config.toml
vocab_size = 4096
bias = "all"
init = "uniform"
init_std_down = 0.0
beta1 = 0.9
weight_decay = 0.073
warmup_steps = 0
schedule = "wsd"
decay_fraction = 0.787
final_lr_fraction = 0.0
doc_mask = true
dataset = "wikipedia_en"
Each number is 200 + 30 x the weight over its row's rms, rounded and kept within 0 to 999. Layers, rows and columns count from 0. The size before them is the row's rms in percent of the matrix's.

# layer 3 attention output (transposed), 256x256, rms 0.0642, rows 120-127, columns 0-127
080,184,220,244,164,205,202,215,192,207,150,222,154,202,218,169,220,146,201,154,242,226,179,178,167,170,212,192,169,232,204,182,192,184,244,186,227,228,191,201,259,143,185,120,179,236,189,220,208,225,151,211,207,189,186,164,162,254,166,182,194,230,180,204,190,240,209,188,245,204,221,193,223,196,153,196,219,264,161,135,164,164,204,202,190,203,129,167,206,232,224,194,212,235,218,182,168,219,205,263,203,212,184,217,205,231,235,219,195,214,206,236,234,182,179,104,209,219,207,177,145,255,191,202,203,209,249,221,261
073,179,154,142,221,167,241,221,234,233,193,221,175,170,227,148,186,214,203,155,224,187,200,225,185,201,190,212,230,197,140,173,226,220,200,162,226,161,208,185,223,218,208,184,176,197,255,190,154,198,217,259,229,221,197,216,181,234,185,241,218,248,180,176,179,195,193,241,240,170,235,250,209,181,247,209,223,205,147,199,223,131,217,212,164,203,210,202,199,170,190,145,191,169,213,224,218,182,210,222,190,173,200,190,193,239,221,197,224,159,216,218,198,271,296,178,205,224,179,253,200,201,210,195,226,196,169,219,209
072,283,194,188,215,184,221,154,176,166,209,183,208,173,188,187,158,222,207,230,232,135,184,190,223,166,198,238,161,246,206,213,183,221,221,247,193,178,141,168,215,228,178,193,184,240,173,188,264,202,234,166,232,177,237,163,235,109,203,234,212,198,202,173,239,189,195,161,197,184,134,180,190,196,256,187,160,201,234,181,164,161,261,212,206,271,217,205,173,181,214,223,183,156,157,243,213,158,166,163,221,178,237,181,209,214,190,237,225,160,188,183,226,169,267,278,236,199,185,204,201,198,166,181,218,143,154,202,187
072,188,236,262,217,175,246,166,164,232,169,219,239,229,229,182,164,254,232,160,174,193,218,213,231,227,129,131,260,189,200,209,152,197,183,248,189,200,153,174,174,188,197,233,245,178,186,186,192,219,212,170,180,162,221,212,208,205,150,184,195,191,151,207,196,169,169,204,224,194,195,274,219,192,215,254,189,172,215,193,271,203,166,220,238,157,210,181,160,182,192,177,171,172,196,187,234,245,169,215,217,213,184,191,200,239,177,192,173,160,152,231,187,193,172,216,212,220,221,159,201,199,165,197,185,239,192,185,173
081,260,215,187,225,226,176,185,214,260,229,267,225,249,202,191,247,236,236,149,187,195,223,201,166,215,205,208,187,255,212,204,221,271,194,165,231,277,170,198,196,208,181,234,198,173,190,207,176,202,195,188,165,212,231,221,287,216,175,191,187,149,184,169,121,188,224,214,257,258,185,188,180,149,216,180,206,214,190,236,199,268,164,167,218,223,241,166,211,217,215,228,154,224,249,156,213,204,197,142,174,192,219,181,193,196,176,194,192,172,168,217,208,298,193,185,228,170,177,190,224,158,186,181,201,179,177,195,199
075,179,179,190,225,233,176,163,191,169,177,166,200,204,206,250,248,230,218,191,230,201,186,220,154,167,240,168,193,173,187,244,235,205,179,222,152,203,219,257,202,200,193,220,172,209,224,227,182,238,197,202,211,165,194,156,172,282,216,171,140,225,200,225,196,202,221,211,221,189,158,218,130,168,166,226,112,189,161,191,224,151,203,200,153,241,228,201,214,274,187,176,209,186,237,223,188,211,205,185,196,217,170,184,206,288,240,164,204,154,128,188,233,196,158,199,150,224,255,208,170,256,200,191,218,156,220,199,136
087,177,182,210,185,225,156,208,209,207,219,203,224,175,261,224,185,235,199,227,168,237,183,159,132,175,226,219,203,221,264,231,174,211,196,171,145,231,196,158,171,192,212,233,187,249,164,220,133,157,174,177,202,206,171,181,224,168,217,230,194,209,208,186,211,194,196,226,164,208,268,208,177,123,151,203,233,204,191,228,260,211,152,165,194,123,155,163,233,180,237,225,215,168,183,209,184,269,227,184,200,189,178,260,224,189,238,167,190,258,221,212,152,219,141,245,237,179,196,247,198,243,184,252,191,232,198,198,165
072,141,183,160,202,228,249,192,182,201,235,200,191,157,193,151,231,180,202,185,209,202,219,230,216,193,206,196,171,197,180,196,229,159,232,248,230,179,168,209,227,183,204,178,213,168,204,218,232,189,178,259,204,166,190,201,170,256,182,166,221,183,224,177,162,171,239,192,218,186,270,208,216,141,253,208,226,198,229,238,192,147,172,242,185,243,153,198,213,223,253,159,269,229,209,189,272,194,196,255,186,164,227,235,210,192,196,172,154,185,237,222,145,198,235,256,199,167,254,232,224,199,203,183,207,168,176,208,242
# layer 3 attention value, 256x256, rms 0.0799, rows 121-127, columns 0-127
082,212,174,207,182,199,158,213,204,174,196,239,189,225,163,210,199,187,166,254,221,192,194,176,255,163,221,174,195,205,193,198,235,218,132,232,176,205,192,286,148,215,187,237,212,162,233,209,209,120,214,159,155,192,204,185,207,188,185,207,215,204,267,311,212,220,191,210,209,181,213,190,192,234,208,215,232,189,173,236,230,242,198,169,221,247,215,204,156,189,170,242,192,206,190,229,219,247,155,203,199,213,216,199,204,215,185,201,219,253,224,178,184,192,198,139,168,208,189,202,213,185,153,196,138,158,243,181,237
078,164,191,212,192,194,212,210,176,249,227,242,224,179,249,210,203,124,203,160,169,186,178,183,171,296,132,146,234,167,203,151,253,215,217,208,195,164,156,163,191,181,231,207,189,139,203,209,160,151,274,212,206,272,181,194,188,195,201,222,231,225,190,164,191,172,191,266,140,180,187,207,215,184,203,203,190,231,224,201,164,163,192,225,189,175,220,172,227,274,168,208,170,201,235,212,155,199,242,197,218,208,143,208,198,228,210,176,229,187,205,224,185,210,154,224,238,213,228,193,261,202,175,250,234,266,209,168,189
077,204,216,191,151,144,228,185,209,130,186,189,184,169,168,202,208,187,205,171,301,210,273,174,177,143,236,213,190,200,175,226,198,187,191,196,250,249,183,207,154,237,196,189,199,222,205,159,154,193,163,214,224,181,192,233,215,189,138,200,170,239,188,231,213,159,245,178,188,217,252,224,183,165,267,185,146,221,220,203,182,170,238,214,185,240,167,177,198,156,219,208,208,243,163,220,194,217,186,209,192,166,221,172,229,213,232,183,191,196,195,259,210,197,169,278,193,196,223,132,207,247,184,235,154,210,186,175,193
083,192,187,232,175,180,219,201,174,157,176,234,192,224,189,193,249,244,215,223,222,186,207,133,167,227,222,221,172,159,233,221,193,216,194,144,183,254,227,276,160,176,218,222,206,199,236,202,231,145,229,167,202,200,232,199,162,228,224,149,221,192,190,213,202,217,230,195,191,149,218,206,234,232,214,163,195,191,175,188,254,190,155,173,151,211,188,228,219,219,158,162,174,164,196,232,152,167,258,208,237,220,223,246,190,201,192,192,211,176,218,208,188,164,198,216,173,178,194,126,238,222,230,237,146,236,205,145,208
080,218,204,209,225,116,236,214,191,264,220,202,201,196,181,282,151,191,197,205,247,235,175,153,206,207,190,173,207,193,211,207,170,154,255,166,201,189,186,172,217,214,213,195,234,201,198,152,212,168,159,193,171,247,235,206,192,202,155,203,224,219,196,212,212,165,200,182,211,162,220,212,177,198,160,206,238,212,245,217,221,224,225,246,140,208,158,219,186,221,211,153,220,232,145,215,185,155,191,186,206,213,174,158,151,157,229,224,158,233,190,170,210,190,216,196,209,194,91,204,167,224,155,162,203,211,238,221,198
092,201,182,210,239,240,209,186,231,169,223,179,199,258,182,138,244,212,186,172,234,187,218,237,177,196,191,213,167,193,217,204,167,252,286,224,180,230,137,241,223,194,186,204,167,217,224,176,188,174,152,232,174,185,197,187,220,203,236,139,200,251,148,164,147,168,234,176,237,186,208,196,232,258,229,169,171,187,212,178,201,197,238,244,210,226,232,240,172,195,187,216,174,222,263,144,183,171,193,170,155,193,214,175,198,228,231,236,178,234,210,233,161,186,136,245,259,232,168,151,193,203,228,183,208,201,194,179,170
079,310,181,193,127,192,162,205,183,194,188,205,240,190,251,249,209,204,184,220,208,208,213,207,234,257,207,181,221,224,196,184,195,236,207,176,200,226,216,178,173,236,179,217,214,137,170,199,132,210,207,192,230,206,234,189,228,224,217,221,223,172,247,258,201,121,177,206,246,190,186,154,192,213,192,253,193,199,226,201,193,168,152,159,191,200,227,245,133,173,234,208,253,231,200,225,191,167,183,198,220,243,248,183,230,181,206,184,196,220,225,130,235,183,201,151,176,214,162,186,195,167,180,156,196,214,217,165,176
# layer 3 attention query, 256x256, rms 0.0754, rows 128-133, columns 0-127
088,176,226,170,210,237,189,195,242,187,202,223,204,192,201,181,190,174,177,257,234,263,195,258,208,225,187,179,181,198,147,240,197,200,164,160,240,257,145,259,163,238,183,187,200,227,220,265,167,224,192,193,195,193,166,186,167,213,191,155,220,203,236,176,150,148,200,175,228,198,160,182,192,140,142,189,211,180,178,139,212,178,138,202,270,224,206,163,209,244,235,218,228,154,192,206,187,207,207,122,185,229,178,218,170,220,210,175,230,216,180,193,223,218,237,255,135,181,183,215,212,203,207,199,223,201,195,156,142
083,192,222,235,173,212,183,195,254,185,194,169,249,189,191,250,169,177,178,246,211,218,220,205,176,187,219,206,232,167,190,202,216,170,210,261,213,185,243,172,152,149,185,258,234,237,212,164,172,197,193,241,202,193,225,231,215,190,172,224,180,204,198,196,208,164,197,226,210,159,180,216,232,155,201,189,205,165,201,257,233,175,235,176,199,181,156,213,207,211,232,220,153,251,183,228,160,167,240,211,222,223,210,208,203,162,227,278,208,209,226,195,156,235,208,213,188,174,140,195,232,164,209,216,215,283,217,176,238
085,175,206,193,181,180,230,200,202,219,223,154,219,224,193,185,175,227,204,159,188,235,208,155,152,233,194,183,205,225,176,211,168,175,155,221,235,164,224,218,178,270,198,169,201,168,192,195,187,238,198,190,209,235,194,242,158,215,147,193,223,194,225,197,184,193,200,196,233,206,160,228,236,185,217,185,158,183,237,170,181,240,213,256,146,205,184,179,215,196,163,197,148,173,267,168,224,229,168,246,175,149,189,212,171,204,154,251,225,227,191,179,214,172,197,238,199,197,222,235,197,209,175,259,146,155,181,189,240
092,230,226,169,186,187,186,218,180,228,156,224,172,135,187,167,255,208,201,235,199,248,199,209,213,175,187,222,200,209,222,179,269,160,239,239,146,215,250,164,188,155,237,229,187,204,204,245,212,181,200,213,196,210,133,179,157,198,209,217,235,184,196,187,217,242,209,204,179,247,255,181,169,170,188,199,251,184,189,245,219,208,168,161,230,199,245,186,213,215,219,179,239,185,215,212,226,244,223,164,177,273,269,173,222,207,150,183,222,197,240,217,217,185,127,171,169,181,176,190,174,176,238,162,196,197,191,171,223
083,215,224,216,181,139,212,239,202,260,227,175,190,233,210,153,216,204,171,145,203,227,208,172,284,214,145,242,198,192,208,154,163,214,212,191,215,216,187,187,187,270,198,150,212,154,174,183,249,196,191,221,191,232,180,201,196,202,168,197,167,197,186,210,167,198,205,208,164,169,158,216,179,174,228,217,174,182,208,179,211,241,229,169,159,218,170,209,239,145,195,227,169,233,253,227,190,226,188,235,199,229,222,222,233,179,211,157,166,144,243,177,235,145,213,195,218,179,145,192,195,235,229,200,171,192,184,186,229
082,225,213,201,186,223,138,194,282,206,212,177,199,244,231,176,206,183,236,221,180,196,169,191,192,174,171,226,225,154,153,249,167,245,231,180,166,209,195,164,239,199,195,212,201,194,219,198,188,223,220,130,199,196,160,246,193,166,221,182,182,156,202,210,219,196,237,226,224,173,261,204,227,201,155,197,147,255,175,184,195,200,230,172,225,162,129,210,220,243,187,192,159,181,187,187,145,202,207,233,172,230,114,236,217,201,242,145,196,276,236,243,178,149,233,204,150,182,195,214,202,211,194,219,175,240,255,199,231
# layer 3 attention key, 256x256, rms 0.0726, rows 128-132, columns 0-127
098,179,190,128,192,185,167,223,239,229,217,171,207,214,198,176,254,219,213,182,245,225,206,226,181,172,187,228,212,185,181,204,224,147,196,235,174,223,218,167,221,221,204,195,214,210,131,161,181,197,210,195,202,202,234,186,206,172,180,287,204,206,206,189,217,231,165,166,223,215,273,218,191,218,221,174,225,231,189,158,169,179,180,223,211,156,234,219,260,222,164,182,175,223,248,219,215,269,215,232,232,219,190,160,190,218,199,162,189,233,206,187,231,213,206,200,196,238,171,194,196,186,136,158,184,227,152,184,168
087,195,191,183,217,229,177,211,216,264,154,174,174,177,170,168,233,184,215,143,147,240,223,237,242,232,201,243,225,201,195,222,206,217,157,164,206,157,197,204,210,233,157,215,216,178,195,207,230,209,222,195,278,187,180,146,196,176,223,183,179,150,231,218,197,187,221,215,119,186,245,172,187,202,172,208,221,177,273,144,178,219,211,206,244,182,223,208,249,173,204,164,187,183,240,213,230,251,194,185,251,164,257,236,236,238,202,185,176,220,175,186,222,195,207,174,138,199,217,198,229,207,142,224,185,128,238,191,206
098,249,210,217,223,203,224,172,250,222,188,197,222,255,186,177,163,176,213,244,154,224,190,187,170,192,232,223,217,188,202,249,185,168,220,221,199,202,182,234,225,247,233,225,246,145,206,201,185,232,256,241,197,204,166,159,200,232,240,208,229,176,194,263,241,202,185,171,201,214,207,213,239,234,247,166,182,163,181,203,198,191,200,198,152,190,164,158,145,183,228,186,173,209,202,203,196,179,225,168,208,127,197,177,223,211,228,190,149,164,208,199,176,234,191,141,270,258,256,200,180,209,192,161,157,201,165,255,190
090,167,177,197,191,182,203,240,186,177,216,172,216,180,192,170,155,145,251,207,199,197,197,228,212,187,242,212,145,209,175,212,168,214,196,117,207,225,226,180,195,169,251,184,131,210,197,178,224,191,193,198,188,202,267,187,238,180,220,241,231,215,209,183,215,186,164,220,186,260,181,207,228,222,171,202,215,194,208,178,176,196,167,164,207,223,190,174,219,210,203,168,233,167,188,204,210,184,188,226,185,217,139,231,221,152,183,151,216,172,197,162,166,210,259,155,141,151,147,220,189,183,226,238,244,176,241,191,245
089,193,222,169,198,228,205,144,223,182,161,235,211,233,199,195,169,251,219,218,201,222,215,193,147,185,212,213,190,191,260,212,251,250,173,243,177,212,169,224,200,172,245,174,202,170,204,255,233,216,235,197,155,192,180,166,177,171,253,165,247,166,198,195,232,170,228,220,213,189,195,225,212,218,200,223,229,190,164,146,210,244,217,254,199,212,222,180,131,228,206,179,203,191,142,177,222,199,208,193,249,233,185,160,164,173,192,215,242,217,174,248,123,206,196,171,187,218,267,224,223,152,198,244,189,174,212,213,224